Weights of a small GPT-style language model, trained from scratch on English Wikipedia.
Architecture: RMSNorm before and after each block, no biases in attention or MLP, tied embeddings.
Training: 875M tokens, 6672 steps.
Each number is 500 + 50 x the weight over the matrix's rms, rounded and kept within 0 to 999. Layers, rows and columns count from 0. Numbers have three digits each.

# layer 10 MLP down (transposed), 704x256, rms 0.119, rows 185-256, columns 64-127
552457532479483490422522449573463508488489476428475495465444595514508441522419480498427423516492502464482465478440437501503575508575556599538458505555489501468479521545513527495540442545537459
552499475478560439587449481595422529575585560473460480494426492540485484504486493420453595465458461489541444528452517552462535489585502551505524565484477448432457531590512480581476447579448438
528464539505462486563525519557420456446453526586485421468551583534598433413489429486440436535476487524525497483504562450561525452421498508504566568511503523402445485498527376454453629509472536
440514413480467545471534459381387526547490519558442563570491620400552503489502548538505499542543485497504488523524543438442470484433464473563497515552567365526459503556408525552432507459561485
470516481554460443536472514506475491534516496523578488565462533416503499504452475506536488536409496543530439511447523515465551442496518477455501584472528529471526476506432439446509559505499546
483518521496595504471539509416587457376401479513557542582517518539482527394602453580478428551498588454585617526570444464541486622528442549515482424537456555485514517458451485517491533526477564
422487441553473421545565515501480439534563537490488533459477411464414504459507471545493406494503518508394482521496641497493478439428463477486470595540406575543439518538576527535554489423617515
444463565577457411538456344497430460472478434517479444557519492512508440564575481560513454536532511376432595559531436487537485558356573507536452471557483468478519489543418462558477567524521503
520500504507487423604405491641526509466554437564492554554516421555554499483525458463487382494448457462480554463394462606499556474465570533529479573446553412482584518454441535540505510559463549
568553444516473586654488454524496508551478463478504463576422490469418447460477488592474432542415510457582571479450481491523518526514370417472510562481490469482535481557496503496468528437482598
473434582571486502576434510560422481546537527581532439488577508476618561494462459504436438579452558473504481458527484494487416562404455540509419534456627499518545461541512498574493530545499393
439506441537548550508528524546411542483575496509468472518467489498639523549566507560386500445475509568592429655488532540570574415529607535589594471422436368395524541507484485580440584535538476
568508442522510483445477476590531528580514557495508556440543414426525492447505440473442555542477511432514549444544511592468494471413520551419450495506641465544462584539522545495483614571501507
373483581446562529534512367469485507497543531491441564439569466469436524521445482487534611425537541573568541537517478471512484515512349508522490522546431462459520432443483537559511416503500553
496526469514493450505488500457551454524427511485468483476433505428488457667452440490448529497449470496523531645540463546506445512363539519499526484598517464601547543495419527419395536506551491
493361487528409467575436529469529490459465569514478507559442558536428568540512470434569492438475466402478564442486418505535484376486507483404485529538542482538433548579618438562468494564524435
530489573621511554462539565509397378557524505465475502527589585474501534559571514502494535489388467490486475469542474403455523440457521551404593425558459524556520491494460506537534512423550492
475539522541465486626538504493530524521349455642596459556523549531460553512437440452435427492487566503584603542510516460477451517503448538592448538434478450451464503511558496423453504478458470
566422518392476388542614485557573490538514520470527499504409506453590559548453435503504511533457536462569456564450489574492432434517521470388487497581581500491523438488588557582546508542474524
527456521512563540550569506549563541507538496512484419555533509538573523486420463538514511561476559548590498614497556503490518492380462514478526417585535477419501574525438491566556389524450481
484552481431564532488418472358433471491425467525480453576414453523514504502579427545597360471496499521609458581475490524443539570474496423449507497611565422470571517505523430528457552541609581
602433596452571485483518464465461574521583539564414487517425511524562470577536489389492492484410523583502613426574405461531593453527491534495456443439476484509489419466477544548540582502480490
477512525479449547655497470561554480482496490500546443569392450401507541446539425547618480462468443477450459603511519505435452531538514466512456450515635532516500470520491601465531442455471522
479475496554510488515549383567433479442449473535455494502531542516554527481487436498565575508555551510579458391521443466477571497439478509468545467518502572448531425574539604495558486428547519
495427540450560403486479551583503464509469592475415441432437490511547442466496465488448528528552492479514469571554529521461469465499618461515490508488458475513509370501434506482442471458494531
453478542544497537541435488561485456562550463558544465487467558400541531441485540523541500611519420456365399464448480545544460523524497465552514469513539471533457409399408526503462457465535494
504528555519503475572502420428536542444527574513544449496461487461433447499438532573564471492499565405538534574509468449506454494492514555500484519498529492517590527499428562520381425507538460
522532505467607501458526439428484524538484401455471520537468623492434547505561461464560450515495490442491528373562487579524539536446556554584496463505488508543462440457522502460521532528478545
499525524496444472490471444518566531447553414431444508465447510525469508465499487486511430505527548460510507541576412512497541445493511459433494508476424564512535480416623526389596495456423501
479421498540455560494579486522474504436355496475456463424581484533473500489475495576516559444466396505453523552562427539512502406442472507464458526572456527481518505535432544529482508560489527
492548399481465482384478478650538554517496561422519531549553346475465601559536499532473516489535522513449475542438484468486516510528566539600555576512481576539518481566529557527460510455448527
599545521560512581572559505409456402412433575455428463500462490613428536564576492420472506491539550499582547581522525422531369531482492522558544571518510496409486485487499470460507628436522602
516445553483460468398557485478490530481461381485512552455547485433490501462488493535467582516619536540385509501493539488496547479488518495513479451488491567447496412474496599540452468529527529
575531522528473507501475595525547575486427509511506533580462518534489478520629491494495514497531423442412505458502537492493497502495480465482572474534587518515532534599490529547522436432456551
468507465495573548478523502473543469526530497516514483446551529429510525470534426504522419489589496484499487442440471420569485504530476523630539500470500587463447407570549522551494468447499558
522473484487470492448432458505400484513541454489471488528523524503549508493482458525590475491556558507519523432552506542487492481486468550569550467470484429450462496550509518526453506466534483
546539448520493431472500503501407569507417409520448572463455565439599454494477560423525501491542453554515535509429515501448547565506451604488532612605520513419528457523479488559557497522553467
501432506510519433492484561475582451468572488531516428545470548555581489473498466481574518518518493463530421562426506514535519473491522516448523475467468499492475448486448486506578524489514505
537559598521447537545509515492537447512460472431466499510581486442489472499525497423586544488606526578564533438442378517516563420513495559496449559543572415497464472490484437496517532452470527
461493495567542593565426447674484581562497498441598551496474467549539403436510559472448440491491438556471513501493543451490452501547507434613443439612518504509523521505511483493440456481536421
538566433506510551469471500484436465559499506455505453472532466443502465499481513554477552505470537489455529526475469501508487528567520456555547431545503481520500474467423443551538462506437434
481428554398542486533563415499580564515523463431464501460503571441454467599538516411455510500520514485419567481501502464416458533570459438512520499542540493562374553488558520485502554512495503
477456521388500562480488477460510447596551475510440527491508471488520483608577460507412434368508455470491488473515524559590524477562553478523474417528480389468477530471567458596545521456521557
484456511505488523641483462473533600431431545552585496561457477581470448512585444408437522475497537495511563399494456415455468516513439439548493520568496553506535535509415538602443582501452489
434483519432462562449515519502593496506513545556489473525519565526588530524460518532568477548514433498458444491460473502450491420478505479484472549526484466549478489517485547536633459473439486
504463583511543477483528522500542474522434482502457520439500390565537533503473477594503575472430443615533542518466429420457503514473520444577540445553530534523359442459503454525508498498519481
476566506574574572521469510513416454496491554533504486504498493431494559505525473517516545539434409509518513389537538474578433665512523481473366481586473423509469503485440538466367531502401449
498503557449499556472607542501475467473502509552508461574466579431527572445490553537534538509570510427477487535476517397529541503545515560486422543500533514474398488503586451526488535461516453
455500444460507388522430571488575480515506514426460504526517477530438448420446585436462479421546579413465482507509500492448453494550513360391439413486529521546471493502416480498457578456481545
426467616472529601484483452499555599474521520511507564543454498585467593551477511587586488468475474606524486439441524479573473434480515517550460453505545489514490480472551521493492480448478505
470546500516454631521470522536555493601562552526457561473515531418513468512542538515406540477529613498526493554518533536463480445475499526545482587545506506473543470546549473499557497520399563
596555476524445634410493451513515528550491541419509504466423412492510450418483498494479524487456530492439442527489480512520495447502513376571465447457433522562463544398529467464553505414502501
421495573550467530496451550555470435499431492497479597475472506475526420561521484455433520532424528511472449431493487473436648535510532437513473494372460585525469434516528506549507434462488495
502449583563534408615478434534512574475451539520440398449398456438617514586534439453462502520502465453512471569513419494533592588462417513449538605538508434568653451513482514446448403554520411
514478482477487504367514458453546496476544501493405520467474485512516455491485518505497523505563481514503535418465599518478393524469516545498519472533548474482602483548566620529489520471411580
500596462531504482516492469601558523490543598504485516546490404469500506402491475515506537531512541539489499464607474507471467473350434443533499505606479496477498530511466583502499441484371469
457434560503465510538462444479510519535563453450529495532546427453475561597496523552530513489508488444472553392484544481499528532511456511495520559492474587450419502542633481481502504499479562
518433474551540430496533472400576397466584481448510470519525538520434550496403562489567443404469487452516545475485552576464523489567454534462449480555486502482537455478530502537532439470501494
533539489556468470552436540442569477592414531588444426456472558553440500557474474518402503536512458609394493553493506508516557507548530501439541597513423439450554513549439491515541519481534484
528419499475500497528504446537509515515494478543523471573503505530569511560395517481537419458483515520490417505473490511492460569420486486380425508465453569524561469603533468607446474583456465
428425544516454463507411556471472532514423456513523527586538473392450539571385467425519528476492487504414528468504475602589451490536480526399489491389393465492495548376518540495497463443482446
552565440553566464533461543428578461421391450416529488574524569485492526472457500451528513612482545543491486368491466511583531550494511415508533537505514499469553477538376528545462462464569469
532550423549458480472500439441432514504495540415551566519570592406527496540504463514516524520555449494481456534507483548538471547451513470486508483519478538476539568506529449520529560565576452
513520475440501550537439507576488377483532450523487481529507446372458405495570473488440559554563432530472532387538515557498458414500477520494445537409589469525500525538598460480532515544506543
466528531458460527544454475496490543478484424416570468440571532470434524474516481494559590517490527372454514526520540419468569538518422443498530433506521364565493527461464445501557490429439547
532464624513460558481485535441440497473579465491485547507454458536532479502524547566545504468527486456518430486441608577550509452522477390596508455542499483544458484490557464518538489465530452
544515506530487472570531423407429546560475476541548529541405468566466513481518445463506482506378463512507489378569578484508416512468429487464489464515550474451525434564460462436478531466490472
597513426554470475446507421480434548488616514605497577436515542499446472500506472457468495531573560437451489503569475462481549537479473482509509430488470547554537456489501472504500460444486548
483460488469543617492461517518599539439456508512475491536491420494490516476577484526583449426504456513494504384501496466517515479499563584475434513432461433537477571384575476522568388530549490
577383509480540452464481537400454459479537547485549502525587528524568498502517581517454539583530545483551584624464458501547507528470514491440499577516436438445426480463525574491457540532483523
513446566542457522498419535559544477451454482499546555464524534501405513488509612487494510580550566476562502426527471458510506426500533540458538398470521414535457520440499391353521486503556506
475562468465620529502482430532517496517504557480546515532500518465526392446550588486545405479452460525483419508484605474442417531607426568500521526475466583501469531569572507512444553583442443
# layer 10 MLP gate, 704x256, rms 0.13, rows 186-256, columns 64-127
498504482442492465557569483445428448464505461492471581417511465507495492428499484515487578550469487593513510480526576492470521450547546502451440510508561463464560505469485482520491512465502464
514480527560457400502488497461446503486512519518459455598574588476560494461423525435459525592510489448568472534467547482580514587436428503509561517541561528402497453552498501509475555440487529
555562506482525491429489484507491499510559407479535513581524543486473541542500558466535459433478533579492503563551448535539534362472423448523392559478469522527502540504516514499527473629617447
488515433482479453458590465517461502441420452490490584545437478523502530564481550501478510497496471535552549513534517488533420498467495473492505483480480498549516511499588486473553464505489501
411470550452598472473505511507504529456460477467541547569565576483473489467634507394534535519654546439542499503471489534551546503487438457426401483469461495494531465500426434569492480473511484
484529532496515465486557461490553556477511532542459476437460554469501354541508495606531583442490434537427458465523510482474506452479546586607565438571535483529529577513491463414447546503497470
501498484446453507495526543545531448448539479551455467499508490564451486577531456485468551494451520513633555531462523504502490496545432365433493534495464507485488529514345429514584472561451557
505413460488423468506416509514513527538511515467504621511540419572521545485551494487517415499506567513497515548493450544428561547414547467366471483480484405626538505472491458438439451481458508
593581496482593512528482481539491600470560529440560530491470522511450432532550505481527440496529532523518466498527475447537475475494478494511543494436429526491455482409505431574402536557525539
500406538480458492560465536508404558540490464597454508412464474467532469436505420482462441632513575438578407587519408448389517502497456568559457447497462592487423458524385509505435513497537515
476474438501514535548480481449492524538515471447455507625527560445543500502547469520443537398554500458577458524508446500552552489576538450621558528490446387487464482582464548554513454484575528
527551531473397584561482530538557507511558410582483503567431510523508551406489485525477500510422496507534458501377576544534459533543400490547480445505545576451512451491480462601509406466503492
516547521503549574541430448523575516482513432520571541557521404497488578509481483544527495439484567500418493393455548460558545467483548401478461443454566472509469524447510342509549395445409442
525511468468413490491482541550506486515565425524489486458438489403489602579491461503489527469519499515453473563551511464467552485485468509551548481584501544505493537514486524571513461469503459
448538511474491587440392494472530447511515495562458553478445488529503509576603514461637405539497556520510482461549481418507539447590499424470436469543414493515497513562610446434506536533476380
494514406456536484476437462518535536517516361494524497471501564407418420450500476455469506520528521568541502453474605517525430492482454498510408559567575583484448430505533562508558534380495463
477445556461457490472494507553491489466578468431398475490494525504452568604512431570480527480446486425569418536454415523489593537402525485487495622529466481453480553591582503473438501518535548
534562491608506497534491508399499471432527475401554540535418549535568523478597452564504531531502520390551524462635498513515474614519391524407322564467518495575514457535463481485465514578477498
583496476449506455551447501524522460570505566439470570541523561608488478602524401428413477495521492483440445513423425467562427542478475540482475525533521526500461565597373477568525532406471485
618495508526516453482384450448564592481535539434550479491453540453480428452630444538563426492426574440544490536423452528551451491518488514565401494539506501547525491478432494417439555548490538
494479476581506492552562514467414445506430561444406468419493616483521410553527526472628588457496472546495534516432468454477490476484561477498506468450532545451512600500476426554480467541520475
574521499493556589448478516537575456560485482531503558484501602472454470496569469459482473550528530500458373468440529434522499548571452531624462567482456460444558576488548428461443472534540495
382466541456441509431582439482458549527501497504515542511513540522490485567492447572516552526568495541597479464612459536509561505523490527557489437562481470401633479499533556502528461507559523
504491504519444471576501532543572448440424498467571501490565486478555500519482504472506571526565420469502409452508472493529573463529463523526507505482441485486528452558579447510526437572486527
478555463514408426560599485444509501483498495498505477440416579585546502463476446602474475504472502458551428534422536469528569451592539512387582545558558500532501451444501471571445559451557504
469438531481455614477570531564470466510507492566501475458546532460418526536515479427520506482435500588614443550422550493477429497530559463445597525519499387474559484555459436579396499500467525
568495506544525473462479488497421503508489399494471514499510620475514556496536567485521441446475536526415504413528531587517420555447514445510443529444560525499452542532511462444477500571531499
483553529471559524463524476548551431528519533543420522468549527482466535460523583578490412550457547363546455471522562501555528571493547536513504499466433572555423541482492502539545451493535442
448513607493525508364485482535441547563584532513535406478429544534516448418603493493418557488475546521517412473564427465490442636523525535507537438425570510581571431494528502432423607476422513
472538447486534566433476530403469529522557533486537554424523520505455554519474482490509610521474482539436490466432436484534450525457529468578535551441485501558473464524392493516395505472496437
553501436472470563503546533530415487463538492551507452570562543561489513390508470422518440562482519509599533522471461535517473402515460586497499533541450488588481502556474573490366588465555445
502484535444562517475517454509362551581452492512490547484487500604463466501512434476416514570453571522673530494524423464487455515511575470466506488465443528439527526482442474549505513492563429
472542491492498497548534542455497500501462523418419473592525437502641469510540465464547547540577445492436534544544570542462554530414470567495485513497541382484638498502502591453591495477437424
494544424435518448438520481436547533554504561487559533556560434611480536508410477490482483530559503456555435519515483525542616461514556439532543435499513460565504480534403531482498545469554433
491487511440421488493532510497543487578535425500501516576458536561543494487507584504495457502525459570513476539493496560502424519463509521490559535585431432493474520490503433517525514562508464
488456575499461544388496509494481530456556406466542477543416472475428491499527457559637508543491352456459508490479568580528454411459483502521489505545523408558454508463443488471452447485506403
507523521484484574419502455472555433474503516539434492469440500523471567499477521594465488513463461478449525433503514447579554488438532510616528611522569557534541443618538559492478491462477526
424568578551535479548549539441415477530462552447555492509580503500435466491459501524511500567584463513505506524528445540528476477475449511478519419446498523515489479344491404497479533456452455
468556537479452628392509433545413472496602392475545562554460485454544468418445508513486450567470463489389473525507502506501573471477578481516510483580356557506481500597469463578570432558416490
572519524420498510517513463565529461467515430507528495447464422477516536506546485505502522529506494444599517570571521465500461507545526503398485621495646478543510492489485509440507467452486494
523481469498506440567448459534538568482451521534546522517618558511567452515473529565532564529514482450505476476571441537492503555510588549511550437473458484562455524656458421517568537508448494
560550586579564435403433514477408550487429538437516395521507529547474534438450496476476496524563490485520585449471499528506514526498447489533538519407445493512453469526539445479524539480461542
526496526527464505550539581501492513501479514493472587508470461529503464488617561576540557567415534581504441575585535512581520438420543418455524547548443414525490527500519489559461560532546504
487480533530460486431491530573470472522553555580503502584467515460576509462498551453478544513504502526512474414465443593481475421365454511516458538546550481437509489475464499470537566447441442
445507448553420391532566503383562550462523541511389454521521544496452521515443486470579507560516526522506504485467615557515505452463412571512487556438531523432526490517451535502505458563452470
494464536405560499510578512513490518482462581511510512413525511552462458479481406451460524433435471501450469485585428408463535504448508468500540452479507455480581501613501530529521442600521439
483498489480433471547499479527518469440524556452525548530533582458569515491512472516534615423488560457438488497552482382436466446436543523531535524518444474415539486535620530517582444537515424
429500510439411523510482464495474553516468502551554530497568571481512521501531539451429477408582462538453504556416459456489491388468450563503510484508586505536510547410470496457481503450494448
507485567410582508514551480415555502505491400529492501502482452509477576462581506468422610499458457609469550440557480494464579498579468513539547497559572472525574558463472417525481459445472541
553569547528506574525473509545470434407508511490462448491524609404500374578518518478486460425381439495561626479437453574471541540498443462603416481495521484566528506488420455599567496472492456
517504535544429594502421406447557540560543527497487467537412514465529542381425515499537460493471523508458533559507507485570467446400478501512471493418541499441453560398526525493552425436441487
574485539555519491489437431483429550513468545496523436495635562460445480529650504539500464532496496456509518443446473605484450515560497413459577303594448514547472573459408499536489445503564461
538464510579408373543503423483348511555416404541517484539426462569534399549482458445496472574508533476556494473582562481556486524344473512497505493522522462387494511448479542546536516521451607
531497535486489532556602474584470498508460537472475536484539518386575481580397555489441486481508476452458565554423430499478419519534438543522463432468495530474515577513594413448540489493540489
536417502580453532529451476525442385529469570430474484533389570580498526616446509508452454474515469469514559535468463468523535490577476495524582492466501452455461519474523524525465587501508513
487589446534537488411498522443498509508486554521445586538469563541440417541547481492452478439552452535576518443582531456499539491490529531505522499568462548444492522485461463520552536537523567
511525548454460510421493447523545550545374543553519554538460598458494502519555512485544563572413459457456487519500506441603507543508443542416464526514542500556568631464439389466460505507531467
447541468540569575533497437483465550526511499486526454552394530450546495440525439546423483506573471568489530570397463530407515425525442476555405455518504551552483460492527469456478472629537529
508442541509489479517444511435434444498537440587537519467589482501492537437490463446467543473496470562476538564523493485481551464521502483505479463380517518475473509539638425587444502487527408
441504504528510474541498553489549562508510432480591430551602491524427602501524491564468414469499484481530468533517404521519585430465370561496443518464465531500484546483489468538506462558501461
533526500594540479444469396489471442486515487492534571451482481483516550597506454493487443452524491544446573566498533537551495507629466551420486513559435529554509546421473536589540513592484522
513532454486540522509522431505463461579393495460465527480455576547472433520525362481553504512533411498579533464508428485518445419462462546449498417571525488492429465526497544568542542503440542
565542394495573447448474469560606549479498467523470550563517439501531453521525573466473492478418587490463543462551517452496473420487522453490464462466575453585505461548484584517566483520537506
579455596409335497479415610522521641529508482586501460454527534513435424456530414557482495640548473381539521427477526452533511572506485522592530481504412433486422492454496554519594435500489579
575508419476476517493513443537517533503569513535466460465426509474500555515450414425479490507450532510512651464511425441477510505566508453471519579507464470525567474476483575497494497508571489
409419439538487487550473468525511463559537473457563525559606422534534499508486525380422473463545481462499442498433476555530443399508499401596463621466498454492505545471446469520523502430487559
501424415501571379433543488532422422613533559499387543515379493482398514528565477454491480463510541526453459515555498482496419623548476483526505479458420559527540452524478453586537496508529420
489498431583437424478559521478331453539572507519461527580505556448542482527483496479472459664565589451567529610497504553499490595511473424476518508516532499409436386552488462445483532498424600
571556495523556433504570543504565400549585472536438551433530567417492578514433503540479465460485487554571513532439512470535506514423473492446470484521556524511592507555475533410459523538394522
475377509445489513450486473458393425551447530487469599411457473551541504479499491561596563508513454531439438527463573461499460481451439450572506537573580443534532436461516498503562549423501530
417523425528523476527439482398395451548502466550522452453530464518520541491556495531449456533539513581398480580590504529445577500514488494465494447492465523503432477424463533491492550518517444
# layer 10 MLP up, 704x256, rms 0.14, rows 186-256, columns 64-127
512622511408438457452550451431501531413460560466600495490525432482490552452542438586528416411537522481577535531492504479514492569417532509605548449473449551473493493475461531469456519460505529
446455490569478524426443413461420471515604456535570527516477434512409583424514567480560500553569574436479430556524552494464458605465458520504498456556461477509506469549587460505509508493539568
495460485457603480483632481415494566498617572510608559538472472532530570575481443512500493508537599468575502569498374457470551486544518442455544501432509517462548512487410454502479464528599478
437488350527534462470430450530528495512399501493542551463483515500492501524487555470426453591519559501532563495535542514468455600536450538506522400491477476577532469465450557483577505491552552
519574577596478532566464485460645442494479478510493482515455545455556507521469466437527456463417553484538494511565432375467554427490531474463401528506402486531568405504531452587509477528557533
474462467438360569373416563529523507466377523495430537421515526449503570462492453473512511480452474506494497569517394487522543586530511542485505511452498507500545460517473466446532534539435489
504621439416479529469413672469526466482488537555463507541490541484508539432513491339514414576388617543456489487470396467574496430498455455479550411490568465600572467508515475484427556444526498
540494485459562489478439450508544470504488528454514424518440464568523559539505531512547498539559469500530563435512517508519480486359451550514559412589504548465428496485494427497483543494449519
516421475498563386467568526510481487512533514481478502529594449545561504511403454550485544600581509584519451492474476466555556497497509520485479486587329458387604544431461504546539472509495443
519488569539521473456466356412501477550451410446461432501464492478438521507433371390533548451508528534491552490484461558552508584485529559471524575475383548437485493497484392511522506586500514
478505458563445426500490572547555403547545439622484443493580563604518606543464411535508549462483481565484530454606527426463518447489535581490471362443600536532512552511482422664466431523518428
454472583505477558476412477477504498457442474496522503513496555446484493522519517550481433355517500549506583590430554514409579392499495545508499533531474469508501443466444521568487523550566560
528441492483542438559573495526480490481565540504556513514542531473501490534431432440544515496528539481435535501601530470501468483501415486509497530431541426518424502593449590492486542544553558
521496483511431561536522487476551501541530409486456480479476509585546503473580469469497588494509556574517419488483439437463571479508525536553470451498551480498514573512517404531528510492386446
437489446537501511455449405496419535523476572464462460514582510552558468477531538392458520567587491518523506532482517547470534454531562519556579469471509490432600391526574615510460466534562512
498565526565494549431515454490476514493452512533523541561393529456499492306500472542583444511492448537546589457541542570593566532489584494503410502550473565470442521546548513572488443583578486
530453536458509460512526505496487511501488471476378508466597436515519475535541499556494511453539414583575503527437492441575437518498500510539530510463554492486511423524509504479496449548449480
492427406481518488501458459473478478610445442506636415550489543413556572454500506543564462459521516489548493460483539526541462490540414522527594536533433488535540565498478454589360490527494513
496440494462536498494469507548362519436429520493490500481400458472530549529546581450529430471535560393530499488453495499407442545489542607436478472555516518482457505578493489480451520433545472
460542571543555530587471529502640501524507549497551510471445493469598589543485444493443573513489529522546478508488477526555532420484467538587517563489490484538558565495428451508435440580592509
469474506457468541555508456445549451495536472437550457506467530534442500418503513531536494487447426565474502531503546507506577581529564549486544566531458518490521546480500504419419450546491478
531457488445671506463458492466503547515470532591524479451561551528431427392577563558469548401511424519495480492516461546519491484532455560461476585471455463451477500503546422531484497490486548
529494580419501538492486557521578504476480562563683534506432428517488397486482567470524466488497425423446554575638556473517551461463520476419423516519553473511446527489535462494442515562498450
506481489473518536482468457490527531498509493428408488554428489522564493463507483584510525587505516464538483629529491428422541530450520425558503513485516430453466472451476545477575504527486525
469509389486526500543465492532456518532396490435466517465630428528494542471541466488465513430495499486500508567546575504421555465531497525435513525524454522503445496532547485533384376589496442
488442424549550531499542472567487479558615458596574603486398548519492449466470507475412508501520466393504371598531528529459578481483466516411554567499552528537476493450416563486406461481477517
459498447448460510544452461568537477472574670472459546506482443447520450539529541446481490547482559484549461504443504470498471493518446526511483482365462514503478578558477536473522422541502513
469491604471543444468528486529452489630518522427499494467534575507532522558489518579531520443480562531587581497417503480451478471461503440461498468540477500450455497440555469435533488485541508
637505498496560430526517519490496450480461609477440444466463572617534525444495573437474470535526454510537524527463467535551559532457432545636513550441510492486584422532446485461451531479468497
485565494555547504529502471556562516572476539501470481500501539418423546518503523520518433520484538524479468430395502464594470480461464586565430471538523512513575441527522455449489426434498463
503481537491517418441462555497526531566485479498476643525515529492528527412476424449512479488538496513507464376503527519507502481455593451505536489447601430591528418467477543485467489490497442
520505526503399484549563544571452555510451469585572554465571482515519464453500563594578569500504526448458505524444521540443465583576488477507396474459435452508472512535429545429521456581455373
422447527503486561453540516497501493545499537467490414461492501548485549435528511535573474473527460598418457575462433503514492537406471442515504451453521434493441481463499579574545443566471529
472509448533568456484528498533498536518527504543424565478409500541514587603478479482336449489461482494485532474518480563455525501493502483468524439482450492488547619449433433502530525529513506
468561442492484517492560536490571573573525496512522516541416501525425499519475472519498519506472477527540499489442552533542461514521536388446520529507466515473561538449498537522518574506466575
531489648429510531497504434535531473485574496552514497506493503507415496500507497587422449475444556454470533548448516566532474615583515493505546448523450451474458562485535473429370478428526554
602475505563576481419507475564404539580469429447389538451460461451503462478525530522494450479479441483414587519458535498467489492372505502580462487573504509556470505445553544510458518525483555
461439527540438475465560337517452536503520507462540477508519528630553459538527366514486504477441528434506476536478548526473456471673523475432561562491475576593506534483559543546467555500495522
495523600464496524422519539576517541473587461433482425503409496481513430501381537477508428497480478412479492513421516431574520507498420415575540470454420585453533543549456526560542467518529519
461438562497490447480458500539596554461565490548518567498537458592455440451444507549381504573484445474529462494581502484458532497382558536470578489519550502542506582544576549434477526548544559
467467445517499530592535478530535440428545496439608532390448560465548547427478472509468461456456526543511568494445458487568491455442551469439491489579501477362532550504501476452437529532486499
475451497546450534537428593447396522409490548533559409457512550490557540565543416384571557469535471442492531444553412500514547478485467514389482546479507504519569457467545510518407571502505464
508555480499561554514512489426451457487496553476478477479534562421453489592498468550503512431363479449543454465541541515545532559496575421470538606550501409554481505424527457525540436542444492
581516452515428443544527542562491455458535472409559539462578479482411463418499460511491585554559571465553513511523476565582484448448534391491501434493491559463451473478457561478470507533549538
502534484537595446533551559428524506556478520540509424565567546515541535463536459384467498463553636477548415576397573516433487451586497551491562467471522509521566534460536506498486453527491588
423512536495439480482512500448544470529496531464436516547563375517580466485443555408484469503463459542387589484581474490548489570459446499484453511449566517506387546467455448397580551546495508
471400540464502500500414426421503499563470487487434499425494453504487458542553531450483426467416453499470511479499479530492453442528499560481556552495473597556559485463458491590543468501398436
552411542563454510557516492457501525491608437512473573517526500474529490561476510566529436495545496485493565524451497431504506512481503459526459546517509525428454491558512526469497512495428437
545418485490471486484543475484525491491485514612488449435529518392514532481445486452551503464530379544551475472449520492577510527553496533449531523490412586516483530537557419497473463548547454
476489590471492517424507444449507491472506569478502397502486563452433565522474516474536466447469388486534468481484463513482507421519527433481528453529575499441587452470479560493460398572589430
423483495454513467477464505510521495546476678526627471527541446493502556523404432537596460494534500575474480485538554460492455473407539545509492413441483430503524476417535525546450464595456442
474469582403526513534454418575499510499500554473615541452487499547533487435427602526575552438475519513579490567484448534508527448538361513417421526411527447459558512491540504494415628479529522
577503535543551555563485554499507539436528516628545433566468524390464376528563577483492514465532467541437506444545527578577614542506503552462543515472541492517650513589463500525539542443512453
469529533414545546491539516486414513548522466451505488418558526494500581472523520491486468503542444521515505560466522564425532541553466494532599610490478549465503445440541419516481440457558544
551506429471554453476569411561386467496521456435540526463511584507436455503526459643430462492456451541515444465493498581507467507496506472415474477529536531549624520432466445481484496441552582
489603443507481490521541574546438404431478572506487534524505563507501541496485532476508461548483388555526354603536415471446529424509529532565537473543523485429523477491436519453496497464519498
511500468492549506544463510590536516494455530450515516418557437485493497530643455466465536545564579522541516502564527560422485428531578406549473508494466537489536526516593531450541485508531527
568457475467533421571524481569447469491520509484557523468498492601511533467504501540488517460477458624473534564462496541484506477581467550428496478467499474455502557579393447471410456500535573
496562485488608531443519567528505454441549450491450455490514447495494480503460474556441539518556523502501503574496557513547553396530564524507537501496604482520498474519458485484507598435427576
578502477449488479470496448490611554436593554516557518491467537538512441478590499461515523478571506478544532479543495538486517515548507470530515602585485497432492497524566513534407549604533447
591487443542453498449516528539496524549557537377465462531516547544412534513510567539423554507530530489425470497420552550480469456505571423516525438442508428498565555504507497508502457497499534
503464470512504512442468499558452487492542502478586485533533426518511554454506550567598488519613434495489522593491529516420467516368428541384500504403528464455511505527431487445449504518510451
397549541548480450479496442498552489516466454482535413544458443544522509501518469452482510483498445479462458416473502545553493569546525526538571484569480510552523457413439557494527504518570483
453442457676480509356459491585478450595472596584509553620567499570464535494509507520410498432534594589497526396547547544544466513410454479464514608426536572567521497489472414540436465480519480
469488438570441481544448582512539548533397565463564526480519517452497537552511480432480494544506466516450449497436439529520508490425481409417551478481501467527432514517374548509557435529559511
488483510477563483555581533438502469563432540443567508531513562519596467514496575473505491553493396547602486583444424434480465483482544501532558539539512391528529431495566461346473462521491607
404519547448517605571519613535526495547659474485550432586464512497537552530535477467531505479479407485491450504445508517562449544464583574444459499482495475495463539507376556472520506429548472
591563460451491527434588578505535539451547483519547625491597567507568488481481575484458534523494470479534480514475535483508381470641485503486531463489509427557529633552463521498504517496382517
486490483525530492429582498473566543460472491585504545476516564347596486442528451429375577414467523474491386439499573494446454490520546498408505402552521463466541406622499409422584537564486573
505529409478556465480503518565493531558401529510459476544486520468566550533548517586434496507592447514478442502500414471571617448433515547484510521505573481510461463491503561516485474493516491
549426552609441445577536517457460469501429418565371435480544463507402619464423471476439504527540439521471498573515492519471457448509552437454512546394565408544435461454479521459374388421477572